Each number is 50 + 15 x the weight over its row's rms, rounded and kept within 0 to 99. Layers, rows and columns count from 0. The size before them is the row's rms in percent of the matrix's.

# layer 22 MLP up, 512x128, rms 0.183, rows 158-212, columns 64-127
132:26 18 39 56 48 65 10 35 59 48 40 65 58 61 34 53 43 56 53 30 57 53 62 50 39 48 55 28 18 36 52 64 49 23 47 57 33 49 36 49 59 30 39 49 51 57 49 74 49 36 35 41 83 46 79 22 76 71 61 36 49 49 70 60
120:45 47 43 39 29 34 22 56 33 64 47 34 72 37 79 52 39 42 62 70 68 50 57 29 50 49 54 54 52 47 44 32 40 58 58 85 40 52 22 53 47 46 63 70 37 51 58 58 30 74 72 62 51 47 56 65 84 51 42 42 78 61 48 42
105:32 50 29 51 56 69 41 62 49 27 75 38 42 78 45 19 65 68 47 62 54 36 62 43 57 34 64 49 31 73 63 88 55 26 44 56 71 67 61 34 46 58 28 41 49 34 77 26 59 43 45 41 63 48 65 38 52 41 49 57 50 41 44 34
111:55 35 46 41 24 86 46 37 62 44 24 46 74 34 34 61 23 39 38 55 65 64 63 40 65 46 49 51 43 48 34 46 69 44 59 49 55 32 61 49 43 39 55 67 57 67 63 47 48 67 35 56 85 64 55 53 70 38 61 41 48 57 50 38
114:65 73 30 18 48 26 31 54 38 50 58 37 45 35 94 60 48 45 45 53 56 57 86 55 46 36 52 47 28 25 34 28 53 52 28 57 48 41 29 69 33 47 44 59 42 56 60 42 67 35 50 20 43 47 74 55 48 51 74 26 67 69 31 48
041:41 22 26 28 21 57 24 58 37 51 34 36 36 48 62 41 35 79 60 42 65 53 54 35 32 61 49 28 33 38 36 60 19 33 40 62 53 60 54 62 42 54 45 49 44 69 75 40 53 37 45 39 60 48 57 34 67 43 31 47 52 65 15 42
041:25 25 38 52 36 54 49 68 32 26 38 40 38 48 48 46 35 47 76 45 52 40 49 55 26 41 60 38 51 29 38 75 42 39 39 76 58 78 35 55 57 27 67 61 44 61 62 59 75 29 36 50 56 56 64 44 59 54 33 55 71 74 43 50
102:55 36 46 48 11 35 58 58 39 36 45 52 36 57 81 47 50 73 48 31 58 40 43 47 11 32 51 28 38 29 59 44 66 49 43 72 31 36 36 60 44 54 74 54 37 46 61 53 65 40 42 39 66 21 58 51 38 74 28 54 53 74 49 35
098:62 57 47 28 31 49 70 57 59 56 68 41 15 69 84 53 37 57 67 58 35 34 62 55 26 65 83 64 41 50 59 63 38 59 62 29 67 52 60 46 49 54 73 47 44 67 47 55 27 74 61 47 76 33 67 68 33 36 46 37 54 43 02 66
039:49 39 40 30 31 49 40 57 14 34 25 25 32 76 52 35 40 65 63 48 70 44 59 36 34 65 61 37 47 31 35 64 42 38 55 56 60 47 42 65 35 32 59 45 32 59 61 49 72 31 48 51 62 29 67 53 59 75 38 19 73 64 26 38
038:36 35 35 51 45 62 25 75 38 30 51 34 29 54 74 36 38 68 36 30 49 44 39 52 46 56 61 39 33 52 49 73 34 50 41 62 57 60 42 72 50 27 41 60 57 49 64 71 66 38 24 35 71 54 44 54 69 41 23 34 72 70 30 43
111:63 52 27 53 43 51 55 53 40 33 63 36 51 56 72 42 56 65 27 25 40 39 29 58 41 43 32 72 21 53 47 53 48 69 67 57 72 49 17 38 57 49 63 56 38 44 60 60 71 43 44 55 64 38 52 41 49 70 38 42 45 67 23 39
115:44 61 46 47 07 47 12 71 37 51 16 54 46 21 68 40 51 56 61 42 61 45 44 51 53 48 42 47 59 34 49 47 38 45 47 68 52 52 49 59 46 26 59 57 49 58 60 71 61 47 27 29 46 38 56 61 34 42 53 26 61 38 50 43
127:51 53 34 33 67 68 42 82 28 42 27 24 24 45 57 53 21 36 85 47 44 53 82 25 62 40 56 54 45 68 50 52 30 43 18 47 46 66 63 62 55 25 71 46 57 62 69 43 34 40 39 28 50 74 54 21 93 57 38 46 42 60 22 59
046:47 40 32 38 36 55 10 56 27 38 32 36 44 41 71 16 45 57 72 47 66 58 64 58 25 70 61 41 51 52 41 60 35 35 48 54 31 59 24 45 39 36 51 59 42 84 48 62 58 33 32 32 70 53 50 40 69 57 56 32 57 63 21 46
115:43 31 50 71 39 61 63 71 56 30 51 71 18 39 36 28 34 64 51 63 47 47 62 48 43 57 63 32 59 40 58 38 33 44 59 51 44 57 57 55 45 74 76 41 39 64 60 45 60 64 46 54 55 38 44 43 79 60 27 55 58 21 57 76
048:34 55 36 51 34 53 23 48 39 16 34 45 28 55 27 50 29 52 67 51 62 40 56 55 29 36 51 33 36 29 45 65 35 35 39 48 50 48 51 54 31 43 50 46 57 74 59 65 59 46 50 22 49 42 50 41 65 72 38 23 83 52 63 31
109:68 48 38 44 37 62 23 65 40 48 56 81 53 32 53 62 69 41 33 50 31 41 58 37 57 61 53 40 19 34 39 68 42 40 19 64 43 61 30 61 46 53 76 43 50 54 37 63 78 49 34 56 37 52 77 30 48 35 34 50 58 44 55 47
123:42 32 41 37 26 50 45 61 53 54 53 40 44 80 36 58 52 54 70 37 40 60 75 48 34 40 45 36 30 20 32 68 33 37 38 82 63 53 69 50 23 13 68 43 44 41 66 65 72 69 70 43 38 44 42 29 45 51 33 49 87 56 53 04
133:53 45 46 69 60 58 54 50 49 47 55 45 33 61 54 23 54 26 61 15 54 31 64 42 44 59 70 06 48 52 24 48 59 58 52 68 35 39 49 37 55 32 47 39 58 65 47 54 62 42 61 23 38 61 51 47 75 49 33 51 99 94 61 64
038:43 54 19 36 28 52 37 61 58 35 28 32 30 53 59 35 41 63 46 42 66 65 66 51 32 64 56 27 39 42 41 65 32 39 48 64 50 69 38 65 43 54 70 55 26 54 72 61 58 44 30 41 55 34 72 41 72 69 66 26 65 36 43 46
043:44 45 24 53 37 66 35 72 46 30 33 40 33 52 83 40 53 61 54 31 81 34 71 29 14 57 55 37 50 33 39 53 30 28 45 73 19 76 54 50 62 40 67 59 32 58 46 65 55 45 20 48 47 39 69 46 59 59 53 24 46 68 46 41
127:51 51 35 65 77 74 43 40 56 43 24 39 51 80 53 49 21 79 71 41 57 35 60 42 64 58 45 48 47 44 56 67 51 49 54 69 44 45 70 71 64 45 24 65 50 57 72 43 22 29 54 23 45 31 55 40 53 82 73 41 68 54 51 53
041:46 38 31 37 50 61 40 71 18 21 42 38 19 43 68 37 46 40 54 42 64 39 64 41 42 67 78 31 55 29 46 55 48 32 52 58 27 57 41 70 37 39 41 75 36 72 49 47 53 41 19 40 61 46 63 33 73 60 47 59 77 64 30 37
119:46 28 39 42 48 52 36 35 41 34 26 48 07 94 47 54 44 57 58 55 65 57 49 48 29 20 60 52 37 36 35 57 30 46 64 78 74 34 46 44 23 22 69 85 49 38 79 44 60 71 38 57 73 22 64 42 58 52 72 56 64 57 43 35
091:21 55 53 62 53 88 57 60 40 56 45 57 60 68 37 57 51 48 38 43 58 50 42 38 27 74 52 48 30 62 31 43 29 46 59 37 59 41 23 52 31 33 52 34 40 47 52 58 29 46 53 72 95 51 49 59 45 64 52 56 48 41 29 36
122:28 33 47 43 59 57 52 51 57 26 41 23 33 58 46 25 28 38 43 56 59 53 38 59 71 50 60 61 54 22 61 70 51 54 36 78 39 43 24 68 49 44 59 25 27 65 71 75 68 29 54 59 54 48 58 40 49 73 33 43 76 76 51 53
088:51 69 50 40 56 61 59 48 61 29 37 36 52 74 50 36 53 71 38 28 54 54 56 43 47 27 85 31 51 56 21 53 57 34 45 52 31 53 53 46 52 33 77 55 23 90 40 44 65 54 19 60 42 37 47 51 36 47 24 45 46 56 39 31
118:42 59 30 51 25 61 38 44 68 72 31 63 26 80 22 51 35 46 41 70 89 59 59 35 42 68 52 67 49 36 41 56 39 53 41 50 38 66 54 48 37 54 63 36 69 42 56 70 62 31 57 42 60 16 36 70 44 44 23 49 59 68 33 63
038:48 44 18 58 60 83 42 45 37 28 20 35 22 52 59 51 38 53 53 55 70 39 61 41 54 51 64 37 44 41 49 57 28 45 52 68 43 57 28 57 25 41 75 58 40 59 56 60 47 51 38 41 65 33 68 45 69 57 58 24 59 73 26 45
120:40 52 48 63 46 64 37 64 48 30 06 42 41 45 32 36 56 38 67 49 49 37 63 43 30 46 95 31 65 49 56 76 39 69 42 40 58 66 69 51 34 27 69 40 78 52 48 37 33 61 34 25 66 56 37 46 80 63 63 53 87 69 51 41
113:50 36 36 57 58 45 39 50 49 62 36 61 50 66 53 62 42 36 28 57 59 55 64 42 44 53 60 14 44 42 69 63 17 52 15 70 54 58 60 30 23 56 75 59 35 29 60 71 61 62 54 25 32 28 65 31 71 44 24 47 47 54 45 22
115:53 65 47 41 53 59 45 57 33 27 33 45 35 38 70 42 21 59 37 38 74 45 72 48 23 31 39 54 06 44 35 52 55 56 47 66 32 52 28 60 58 43 23 82 34 50 70 37 77 77 52 58 52 53 54 42 68 49 52 67 58 57 48 55
121:30 50 38 22 34 34 63 53 51 46 54 38 10 32 63 52 35 55 64 45 72 32 37 53 55 46 56 26 56 66 46 52 57 50 54 45 48 60 46 53 41 63 50 29 61 51 91 97 60 46 40 33 56 42 41 55 58 58 40 36 72 84 75 63
110:52 64 50 63 26 79 34 65 38 43 50 20 61 54 47 66 53 74 49 56 65 63 43 35 49 49 85 77 50 25 46 61 14 20 21 62 05 43 53 54 50 31 55 48 48 57 39 44 46 34 40 55 64 55 63 60 54 51 40 61 53 55 70 44
040:24 39 30 37 38 72 38 53 47 55 44 29 41 47 50 31 39 52 60 33 63 56 63 53 45 52 67 25 51 44 41 67 58 35 50 78 49 72 57 61 32 45 67 51 54 64 64 58 75 33 32 41 45 45 39 37 64 55 56 30 50 69 14 34
108:48 45 53 44 32 44 46 55 15 37 33 40 48 61 33 53 42 27 37 35 65 45 36 51 26 33 59 45 59 44 32 47 63 65 33 51 38 33 69 37 35 40 34 50 30 66 55 70 59 62 63 60 57 47 70 59 45 53 44 57 70 40 29 61
121:56 67 36 51 47 35 43 48 50 15 52 42 45 33 60 45 57 34 53 56 68 33 49 37 29 52 50 68 47 30 26 53 42 51 59 70 68 38 38 46 61 05 53 44 75 57 67 36 46 46 32 49 62 66 83 59 44 55 58 40 55 73 40 27
129:66 55 47 42 32 62 38 35 30 54 55 49 26 65 26 51 24 42 71 41 63 51 50 43 55 21 62 43 26 61 54 44 40 19 60 42 46 37 61 73 42 49 53 58 54 38 71 65 32 38 29 19 53 48 37 44 44 51 39 37 61 45 42 57
117:27 32 44 41 53 34 52 58 54 53 48 68 43 49 68 61 44 47 63 38 99 52 39 25 49 38 39 63 35 25 37 51 47 61 83 59 73 66 44 72 33 25 34 59 44 53 46 73 46 36 43 36 50 28 50 25 38 58 48 33 56 58 21 43
113:56 45 38 56 66 47 66 56 13 19 42 34 39 50 62 66 47 73 72 35 65 04 63 58 62 55 54 50 59 46 44 54 61 45 47 55 33 51 23 50 56 57 55 60 56 51 34 56 57 53 27 31 69 41 19 33 52 38 73 48 54 54 61 57
099:52 65 56 67 26 47 53 58 51 39 41 43 26 66 50 64 67 60 46 46 83 41 54 39 61 40 44 24 21 30 23 44 25 36 72 59 81 41 61 75 47 66 67 21 47 80 78 43 18 39 45 46 37 63 56 44 45 35 36 27 46 59 56 47
111:54 44 29 51 53 34 55 69 27 53 35 82 60 57 65 09 53 55 74 55 51 62 55 58 50 54 45 47 51 41 28 70 32 48 46 66 44 80 39 52 20 41 70 49 26 31 73 78 74 45 53 33 26 19 51 46 41 38 47 32 39 59 21 31
113:49 57 41 58 50 77 41 42 76 53 47 24 66 52 52 50 59 44 85 35 77 47 54 33 68 58 49 53 31 49 38 43 26 52 30 39 46 38 49 73 55 65 70 57 56 72 66 38 42 47 36 41 43 43 63 49 55 47 23 39 52 43 59 52
116:59 69 42 46 58 62 61 27 65 37 35 54 47 50 32 37 70 48 44 71 67 19 59 39 45 76 55 26 55 60 57 41 60 61 41 42 39 55 41 60 69 66 71 45 45 43 48 37 49 63 20 35 80 43 48 63 53 86 47 60 42 52 40 38
120:39 17 43 34 33 53 63 79 26 26 16 65 46 65 76 09 58 55 41 55 76 48 70 64 30 46 46 49 36 40 48 65 61 55 57 68 57 63 66 89 53 53 73 49 30 72 43 29 68 55 51 43 64 55 47 52 29 56 52 32 75 57 37 41
044:36 29 40 50 40 70 37 47 34 34 43 43 28 60 50 35 32 56 66 37 71 59 48 39 50 73 67 50 50 31 25 51 18 15 52 55 42 58 35 85 43 42 60 75 60 63 77 61 72 36 47 41 55 27 53 33 76 63 43 48 85 81 32 31
123:43 47 49 13 29 47 39 52 44 14 52 48 34 40 57 60 43 73 48 19 59 36 72 63 48 52 43 48 43 29 41 42 50 45 54 56 39 55 51 49 47 36 63 41 76 52 44 54 54 37 58 40 46 46 84 37 90 41 48 52 54 77 44 35
113:59 58 43 79 33 47 35 45 20 60 25 69 50 67 42 46 45 42 53 39 60 60 30 44 39 53 75 55 23 24 51 67 62 54 37 57 57 41 56 67 22 56 55 48 38 61 44 55 63 24 69 39 59 50 68 55 37 35 44 34 84 46 60 55
049:43 48 23 47 32 59 24 53 46 44 50 50 30 44 42 30 40 69 62 35 57 47 52 49 34 65 70 48 18 23 44 46 33 42 37 72 37 69 42 62 36 22 82 55 51 79 77 49 66 45 48 49 46 30 64 35 59 57 39 49 62 65 25 29
123:42 39 35 63 40 70 58 55 48 31 71 35 39 62 47 03 40 40 50 59 50 53 60 43 23 43 69 45 37 43 65 30 34 24 71 67 51 67 66 41 44 60 71 69 41 63 73 25 53 78 44 35 62 42 21 46 81 48 58 45 63 52 64 65
040:36 48 24 47 24 68 49 51 43 19 43 61 40 58 57 45 50 55 64 28 86 35 48 38 34 47 36 31 28 44 40 55 41 39 42 61 52 52 43 59 48 27 93 72 32 65 65 66 45 48 41 32 46 43 79 53 67 57 46 45 51 53 44 37
100:57 34 41 52 55 45 43 55 67 44 45 69 48 34 59 47 36 21 88 48 71 57 52 23 43 47 40 42 55 16 49 35 68 39 37 56 75 23 60 56 55 79 56 24 72 44 78 60 36 56 33 01 56 34 77 39 47 46 40 48 47 66 43 65
041:47 30 34 44 39 62 28 53 65 43 43 33 38 55 70 32 36 48 72 48 58 52 62 45 21 39 54 30 56 45 58 63 45 39 34 72 28 58 20 55 53 41 48 58 27 49 67 55 55 41 28 44 72 39 67 32 64 50 68 38 67 80 28 38
120:56 15 43 56 33 47 41 52 56 60 54 64 38 60 52 24 53 58 57 59 50 72 48 23 50 43 91 43 03 44 44 71 49 43 58 77 43 67 36 31 54 57 50 62 49 40 45 57 81 54 37 32 55 53 58 55 73 88 37 39 45 57 50 48
# layer 22 MLP down (transposed), 512x128, rms 0.173, rows 158-211, columns 64-127
128:55 59 37 50 42 09 33 31 49 32 51 82 67 41 45 65 51 30 32 59 47 54 57 47 67 50 40 08 62 64 52 65 37 51 53 55 25 49 58 42 51 40 64 42 60 57 56 49 69 24 36 66 29 42 24 41 50 59 51 60 31 45 41 32
120:54 58 34 52 33 58 76 51 61 35 55 45 34 44 55 62 66 56 32 49 26 70 54 39 72 37 29 40 42 15 64 55 19 53 38 62 38 42 69 19 54 17 42 54 56 38 58 57 41 75 49 60 48 39 32 65 35 77 53 45 47 30 65 30
109:50 42 82 53 54 58 68 60 62 66 42 61 58 43 47 43 40 80 54 22 49 67 52 45 34 39 70 65 54 53 59 65 38 79 53 59 38 17 26 50 45 66 41 26 57 60 23 49 49 54 31 38 25 46 53 25 63 59 39 71 56 26 60 54
111:34 44 38 51 41 57 34 27 38 68 54 55 55 63 88 66 42 66 54 37 55 43 49 40 83 38 41 10 40 80 46 47 60 67 47 47 42 59 57 50 62 52 52 21 72 22 28 57 48 24 49 31 55 40 54 41 49 38 69 58 45 45 47 53
114:51 48 14 82 50 46 44 15 67 38 48 59 63 51 35 32 50 35 56 76 52 45 50 51 33 53 59 60 62 58 59 59 45 37 42 27 48 51 51 41 53 46 58 58 83 47 47 37 55 52 74 64 40 59 36 52 41 45 67 39 33 20 51 74
031:55 66 56 29 50 17 69 48 69 33 53 78 51 58 43 43 49 39 46 34 35 61 33 39 48 70 52 52 66 46 57 28 32 66 77 37 50 41 57 53 51 72 46 25 68 71 17 43 61 28 55 46 92 57 42 68 44 51 39 49 41 60 51 76
029:70 42 51 61 44 64 48 76 26 50 74 51 66 56 79 53 51 61 46 47 47 61 42 32 26 53 57 89 33 76 51 64 53 60 68 54 56 44 66 50 88 51 65 63 35 45 65 59 63 82 53 66 44 46 41 79 42 41 49 64 46 45 40 31
106:51 35 80 48 54 61 36 59 41 20 60 19 38 31 62 37 40 32 42 03 48 53 30 54 29 59 54 19 47 51 44 66 46 72 37 30 45 68 50 46 63 43 49 52 64 46 67 62 46 15 44 37 42 44 61 65 63 60 33 54 63 34 51 14
107:60 47 00 43 39 46 50 64 71 50 57 70 36 46 57 56 49 47 47 47 35 49 55 79 60 48 63 56 48 49 45 48 58 54 23 52 63 28 69 56 33 59 68 27 56 45 52 46 00 64 58 24 45 74 65 81 59 65 39 50 56 63 60 40
026:49 44 57 45 23 77 14 38 39 27 58 46 41 37 36 54 65 43 51 35 75 40 43 37 42 56 43 40 43 48 46 46 32 36 09 71 51 54 46 33 58 40 84 40 57 30 65 61 24 55 61 49 49 17 34 18 49 36 32 39 42 68 42 19
024:83 29 25 63 22 50 44 63 75 43 53 70 55 52 71 53 44 68 52 61 58 27 67 41 65 53 49 29 30 85 24 49 32 50 47 44 19 30 29 61 66 53 75 66 77 60 68 55 44 66 47 33 50 65 69 47 66 56 43 77 55 38 43 69
109:66 23 45 42 53 57 75 27 67 55 77 51 32 41 50 44 39 19 68 58 72 60 38 50 42 40 73 63 20 36 29 55 55 41 54 71 41 76 49 56 82 42 49 63 38 42 54 50 48 55 44 51 58 67 23 53 51 56 63 44 37 64 40 56
114:46 50 48 45 49 40 46 56 38 56 57 52 82 28 45 50 52 50 74 50 84 32 54 69 52 44 66 59 53 48 29 62 62 31 43 63 58 37 62 19 39 35 13 58 52 68 52 35 58 37 21 57 33 71 42 77 42 52 35 37 50 48 38 53
120:51 42 53 35 12 41 49 36 70 62 39 48 59 54 50 43 64 55 11 66 71 56 35 54 54 65 69 76 39 42 43 33 52 64 68 24 42 32 55 12 42 39 39 46 55 27 46 58 64 59 38 47 52 28 45 38 35 39 45 64 27 45 56 43
035:72 26 27 57 30 31 39 67 60 21 65 56 65 55 56 54 39 61 28 53 32 63 60 41 50 65 47 38 65 52 36 84 55 42 80 66 47 66 49 45 50 62 60 46 33 55 47 50 38 41 53 41 36 78 42 82 64 56 37 63 23 50 52 64
119:30 38 71 56 70 45 35 45 56 18 40 47 53 24 34 34 37 48 53 63 39 46 45 55 56 40 58 61 35 00 65 43 55 60 61 40 62 43 62 65 71 38 55 52 52 25 44 50 47 63 04 56 34 41 65 44 46 68 22 44 60 35 85 34
039:38 26 52 47 33 66 28 63 40 42 87 42 55 50 49 31 43 75 29 53 43 36 29 52 35 63 74 76 38 64 59 36 53 56 26 28 46 53 63 41 48 39 44 53 46 70 47 56 59 40 39 54 51 45 62 62 58 28 47 77 30 34 59 33
110:66 44 52 42 53 42 64 65 21 50 68 41 47 84 31 44 37 37 14 56 37 42 27 28 27 32 48 56 41 59 50 40 49 62 56 30 40 64 55 31 71 23 49 48 68 62 23 48 68 52 34 31 59 48 41 57 37 57 43 37 40 43 72 89
116:55 43 56 60 48 18 68 38 78 18 54 48 23 68 82 22 32 73 36 48 71 38 63 39 66 61 55 46 34 57 67 37 36 27 41 26 36 25 59 49 47 62 48 49 71 69 40 44 22 45 44 41 62 62 57 33 10 56 66 52 43 52 49 61
131:55 56 59 45 36 43 38 50 62 75 60 53 54 46 58 50 66 63 65 49 53 72 43 29 36 64 66 48 64 36 30 12 44 27 77 33 54 23 53 83 49 57 65 59 34 69 67 20 56 62 67 49 56 52 49 39 53 24 57 27 40 65 16 51
019:50 43 50 28 63 44 43 43 86 57 56 72 61 72 23 53 33 61 44 58 39 69 57 46 67 35 65 46 68 68 62 50 57 17 62 44 65 84 43 36 77 58 74 49 49 73 61 41 33 76 23 16 47 59 82 40 59 57 41 53 64 60 29 53
032:42 59 36 21 55 63 44 51 30 79 56 60 49 64 61 61 53 69 40 33 43 47 75 36 61 60 58 50 71 46 43 40 13 18 55 61 34 34 38 79 30 68 73 28 41 60 54 58 43 63 38 56 55 76 67 47 60 29 57 51 14 54 49 42
122:57 39 72 66 48 49 82 43 68 46 36 55 28 34 34 46 40 49 51 50 44 41 53 36 80 18 65 29 30 59 25 44 58 69 46 53 68 38 37 20 88 77 43 53 39 31 48 50 25 54 56 38 78 45 64 63 55 62 56 37 84 45 49 79
027:30 55 46 35 58 52 50 43 51 43 64 45 56 16 53 57 51 52 75 34 68 23 53 45 48 62 49 49 48 79 23 62 63 64 68 55 59 46 65 77 31 40 78 42 52 34 66 77 34 71 21 41 62 59 37 31 50 23 49 73 58 55 49 39
122:57 36 39 28 29 41 56 55 53 47 63 41 56 31 44 85 44 44 27 66 76 25 51 77 47 57 64 63 46 58 50 59 44 13 49 48 61 61 46 36 41 41 60 54 72 50 61 59 30 56 47 28 24 46 28 24 41 29 38 63 32 29 65 37
089:58 26 73 65 46 61 64 64 27 64 50 71 59 60 36 34 55 69 54 46 60 68 25 68 30 38 62 76 66 44 50 42 45 42 47 68 68 50 42 44 56 65 35 44 72 42 43 52 56 65 52 27 54 66 51 54 41 54 58 46 26 22 45 46
115:20 23 32 15 40 70 44 20 52 58 36 41 51 69 63 69 41 82 40 55 57 29 55 43 33 40 68 39 62 75 41 39 40 64 66 73 62 36 19 54 27 46 23 47 73 48 44 36 66 44 69 59 49 63 46 43 74 49 96 41 39 52 61 62
073:54 21 34 44 33 42 52 56 41 42 51 65 61 66 24 74 31 47 28 12 42 55 46 48 60 41 62 58 53 60 73 50 56 47 48 52 57 26 59 52 58 39 44 52 57 47 43 19 74 47 42 70 41 43 71 65 47 18 63 46 57 64 61 36
123:31 51 54 54 52 36 33 41 61 59 34 31 28 57 38 30 49 35 30 57 34 57 77 61 53 27 57 45 55 48 50 45 52 46 79 44 58 53 56 45 43 78 33 69 76 36 32 50 24 57 68 81 52 72 51 69 39 57 36 53 48 62 50 51
027:26 44 54 71 57 15 58 78 62 53 87 64 70 63 62 78 51 34 39 53 20 77 55 27 46 29 51 42 68 44 37 51 25 58 72 44 54 41 81 36 56 67 38 43 52 51 43 52 57 70 35 70 36 59 30 72 27 40 55 59 20 51 48 64
116:42 67 72 65 44 34 66 48 54 39 52 66 71 32 19 43 70 46 50 44 31 62 43 61 48 62 19 54 60 63 61 54 62 51 49 50 61 83 49 67 53 66 65 51 31 35 63 31 49 51 16 45 62 69 38 60 67 57 56 68 59 14 46 66
114:72 33 61 46 38 40 56 50 23 36 19 44 48 37 39 52 19 41 42 84 47 55 70 78 70 39 41 33 47 37 40 48 61 60 40 33 65 51 56 58 47 44 48 68 59 38 48 36 56 22 46 70 70 36 27 62 63 22 51 43 36 40 38 62
117:32 41 41 40 49 33 27 50 49 64 58 55 62 53 73 37 54 49 34 79 77 34 56 59 56 71 46 47 53 68 45 54 74 74 60 56 36 59 73 61 48 17 48 13 50 58 44 66 49 37 68 47 57 69 44 50 58 31 57 74 65 53 66 50
124:73 72 42 51 36 62 46 33 30 64 51 73 67 34 42 58 70 51 27 57 59 72 50 60 61 53 43 52 59 43 87 50 43 78 66 64 38 55 49 42 67 81 81 52 41 53 51 49 27 66 51 44 26 56 54 30 56 42 65 61 40 45 49 52
112:59 41 57 63 53 44 36 39 50 61 17 38 48 26 41 61 38 49 64 46 55 54 56 92 23 79 55 50 23 73 39 63 51 35 55 76 36 21 49 41 50 63 50 65 56 63 37 52 29 41 36 38 52 38 71 41 37 41 67 49 35 71 63 31
029:49 52 61 68 70 42 45 41 64 75 59 58 40 71 41 50 79 45 58 45 50 44 41 30 99 43 36 53 39 48 53 38 57 41 51 14 73 69 67 21 70 68 55 31 36 43 67 62 42 52 54 55 22 25 39 60 66 37 34 67 21 38 41 44
105:34 40 32 50 69 34 54 35 51 59 69 17 39 42 50 45 23 31 58 55 67 39 32 34 54 54 52 24 16 57 34 45 52 49 58 50 27 37 78 52 55 64 42 42 50 92 51 59 51 46 66 53 58 39 52 36 77 44 34 60 58 43 41 46
128:05 49 52 36 23 35 59 36 41 48 27 63 41 32 55 46 77 45 55 69 52 73 39 54 38 47 82 67 49 45 69 53 49 75 76 61 63 54 71 51 60 44 23 49 36 59 56 59 61 45 46 77 28 90 58 31 51 56 34 57 46 76 57 33
132:61 56 31 33 59 30 44 48 59 25 27 41 67 52 37 59 80 68 58 48 63 60 36 55 22 55 62 49 32 49 50 51 63 61 62 59 40 89 26 47 50 30 35 67 28 52 77 77 49 64 39 30 46 65 55 51 82 70 43 51 52 27 70 61
116:76 62 59 45 67 30 64 58 60 39 57 56 55 43 59 39 25 57 01 58 47 46 53 55 77 40 61 43 26 55 23 17 36 54 62 49 60 58 44 27 63 47 55 43 66 28 34 32 42 46 35 40 52 60 30 58 60 43 65 68 29 43 77 42
112:22 62 12 75 43 41 49 64 28 65 20 38 69 66 52 57 45 46 62 71 52 49 20 44 45 45 41 49 36 48 34 53 67 64 53 74 68 60 69 64 63 43 24 62 68 38 46 45 44 57 69 38 15 51 68 50 45 39 78 26 61 41 47 48
105:26 53 85 19 42 38 76 60 66 68 35 59 46 60 35 26 61 54 21 21 61 19 52 60 45 40 30 58 41 47 29 40 41 52 47 58 43 34 61 78 51 44 55 57 50 31 33 53 25 58 55 57 41 55 62 48 40 33 49 77 16 40 60 63
116:57 67 41 52 49 47 67 69 34 50 52 49 49 22 44 38 77 29 53 57 37 53 65 46 42 55 27 53 73 69 03 36 80 58 54 43 68 74 57 69 67 52 66 43 47 63 49 36 54 64 28 44 45 78 55 84 30 54 59 72 47 61 21 44
114:16 38 63 25 63 29 50 56 54 51 56 61 40 46 31 23 47 60 35 49 35 39 80 50 72 28 47 75 48 49 59 53 50 34 47 36 72 58 52 26 47 69 40 72 43 34 41 49 59 56 46 37 54 26 58 57 22 54 67 68 78 54 24 48
119:42 43 65 53 45 32 61 45 69 34 79 53 52 59 61 42 30 59 46 57 45 49 37 60 24 22 15 49 61 43 60 25 53 41 65 33 42 66 37 58 37 57 54 60 41 75 59 55 78 82 56 64 48 41 43 50 40 57 34 37 47 55 41 44
127:46 52 55 52 61 49 19 46 47 51 48 20 52 52 69 55 50 54 53 59 44 80 25 47 78 17 41 25 45 59 59 67 58 57 52 53 64 47 53 63 55 51 60 52 38 53 39 59 40 21 69 34 49 64 33 87 75 47 40 72 15 75 40 71
033:48 41 34 46 20 68 85 34 50 50 52 08 54 46 74 75 17 33 57 19 30 58 68 48 59 59 64 23 32 42 51 35 62 80 46 66 78 55 42 40 12 52 40 45 57 70 51 59 25 52 43 52 36 42 46 71 50 56 59 41 57 67 36 60
118:96 53 07 48 61 56 57 46 28 47 17 47 22 36 58 56 59 24 46 72 51 27 34 80 39 36 60 36 41 44 50 64 55 51 56 51 66 50 55 54 29 53 36 35 44 49 54 62 55 40 34 45 35 48 56 33 27 26 45 59 57 49 50 49
111:47 58 17 62 34 45 44 70 42 65 46 42 51 45 21 71 63 52 53 70 60 40 56 54 52 32 56 27 50 65 37 52 44 71 66 46 46 58 32 88 40 49 48 63 70 64 49 57 55 56 29 64 47 50 64 87 34 26 41 36 60 24 47 49
037:18 47 61 67 43 53 17 52 53 47 64 51 47 66 45 19 49 46 48 38 31 26 48 28 53 15 60 29 50 45 63 33 29 33 66 22 48 47 72 76 92 71 23 73 44 38 34 15 70 40 67 72 62 47 32 61 56 47 51 46 70 34 47 44
122:59 82 37 69 53 48 46 48 43 27 56 59 58 24 64 42 48 30 47 44 41 51 48 62 18 66 66 48 51 66 62 62 51 41 51 50 54 53 66 45 72 55 52 33 76 54 21 70 32 52 64 37 47 46 62 42 32 00 63 51 66 61 61 44
031:38 44 63 41 33 33 57 59 67 55 80 60 64 60 67 60 57 62 61 75 51 69 54 34 42 60 48 31 73 55 69 60 27 23 62 52 58 39 31 26 53 55 81 58 67 63 47 34 64 68 58 48 43 66 52 47 44 68 51 27 49 73 45 53
105:70 31 52 58 74 51 22 35 72 38 44 55 44 24 37 39 50 50 74 48 42 36 55 42 56 44 49 33 43 38 33 30 28 61 36 32 78 35 44 37 64 63 55 55 72 51 58 37 54 43 09 13 50 53 73 40 57 45 68 29 26 46 77 22
030:40 57 50 68 53 27 60 35 50 46 39 31 33 49 64 63 27 64 60 53 53 21 26 57 43 40 55 60 34 11 47 63 57 49 53 52 57 67 41 56 70 65 46 49 68 47 51 46 67 41 62 63 72 60 38 64 67 53 66 66 65 27 64 44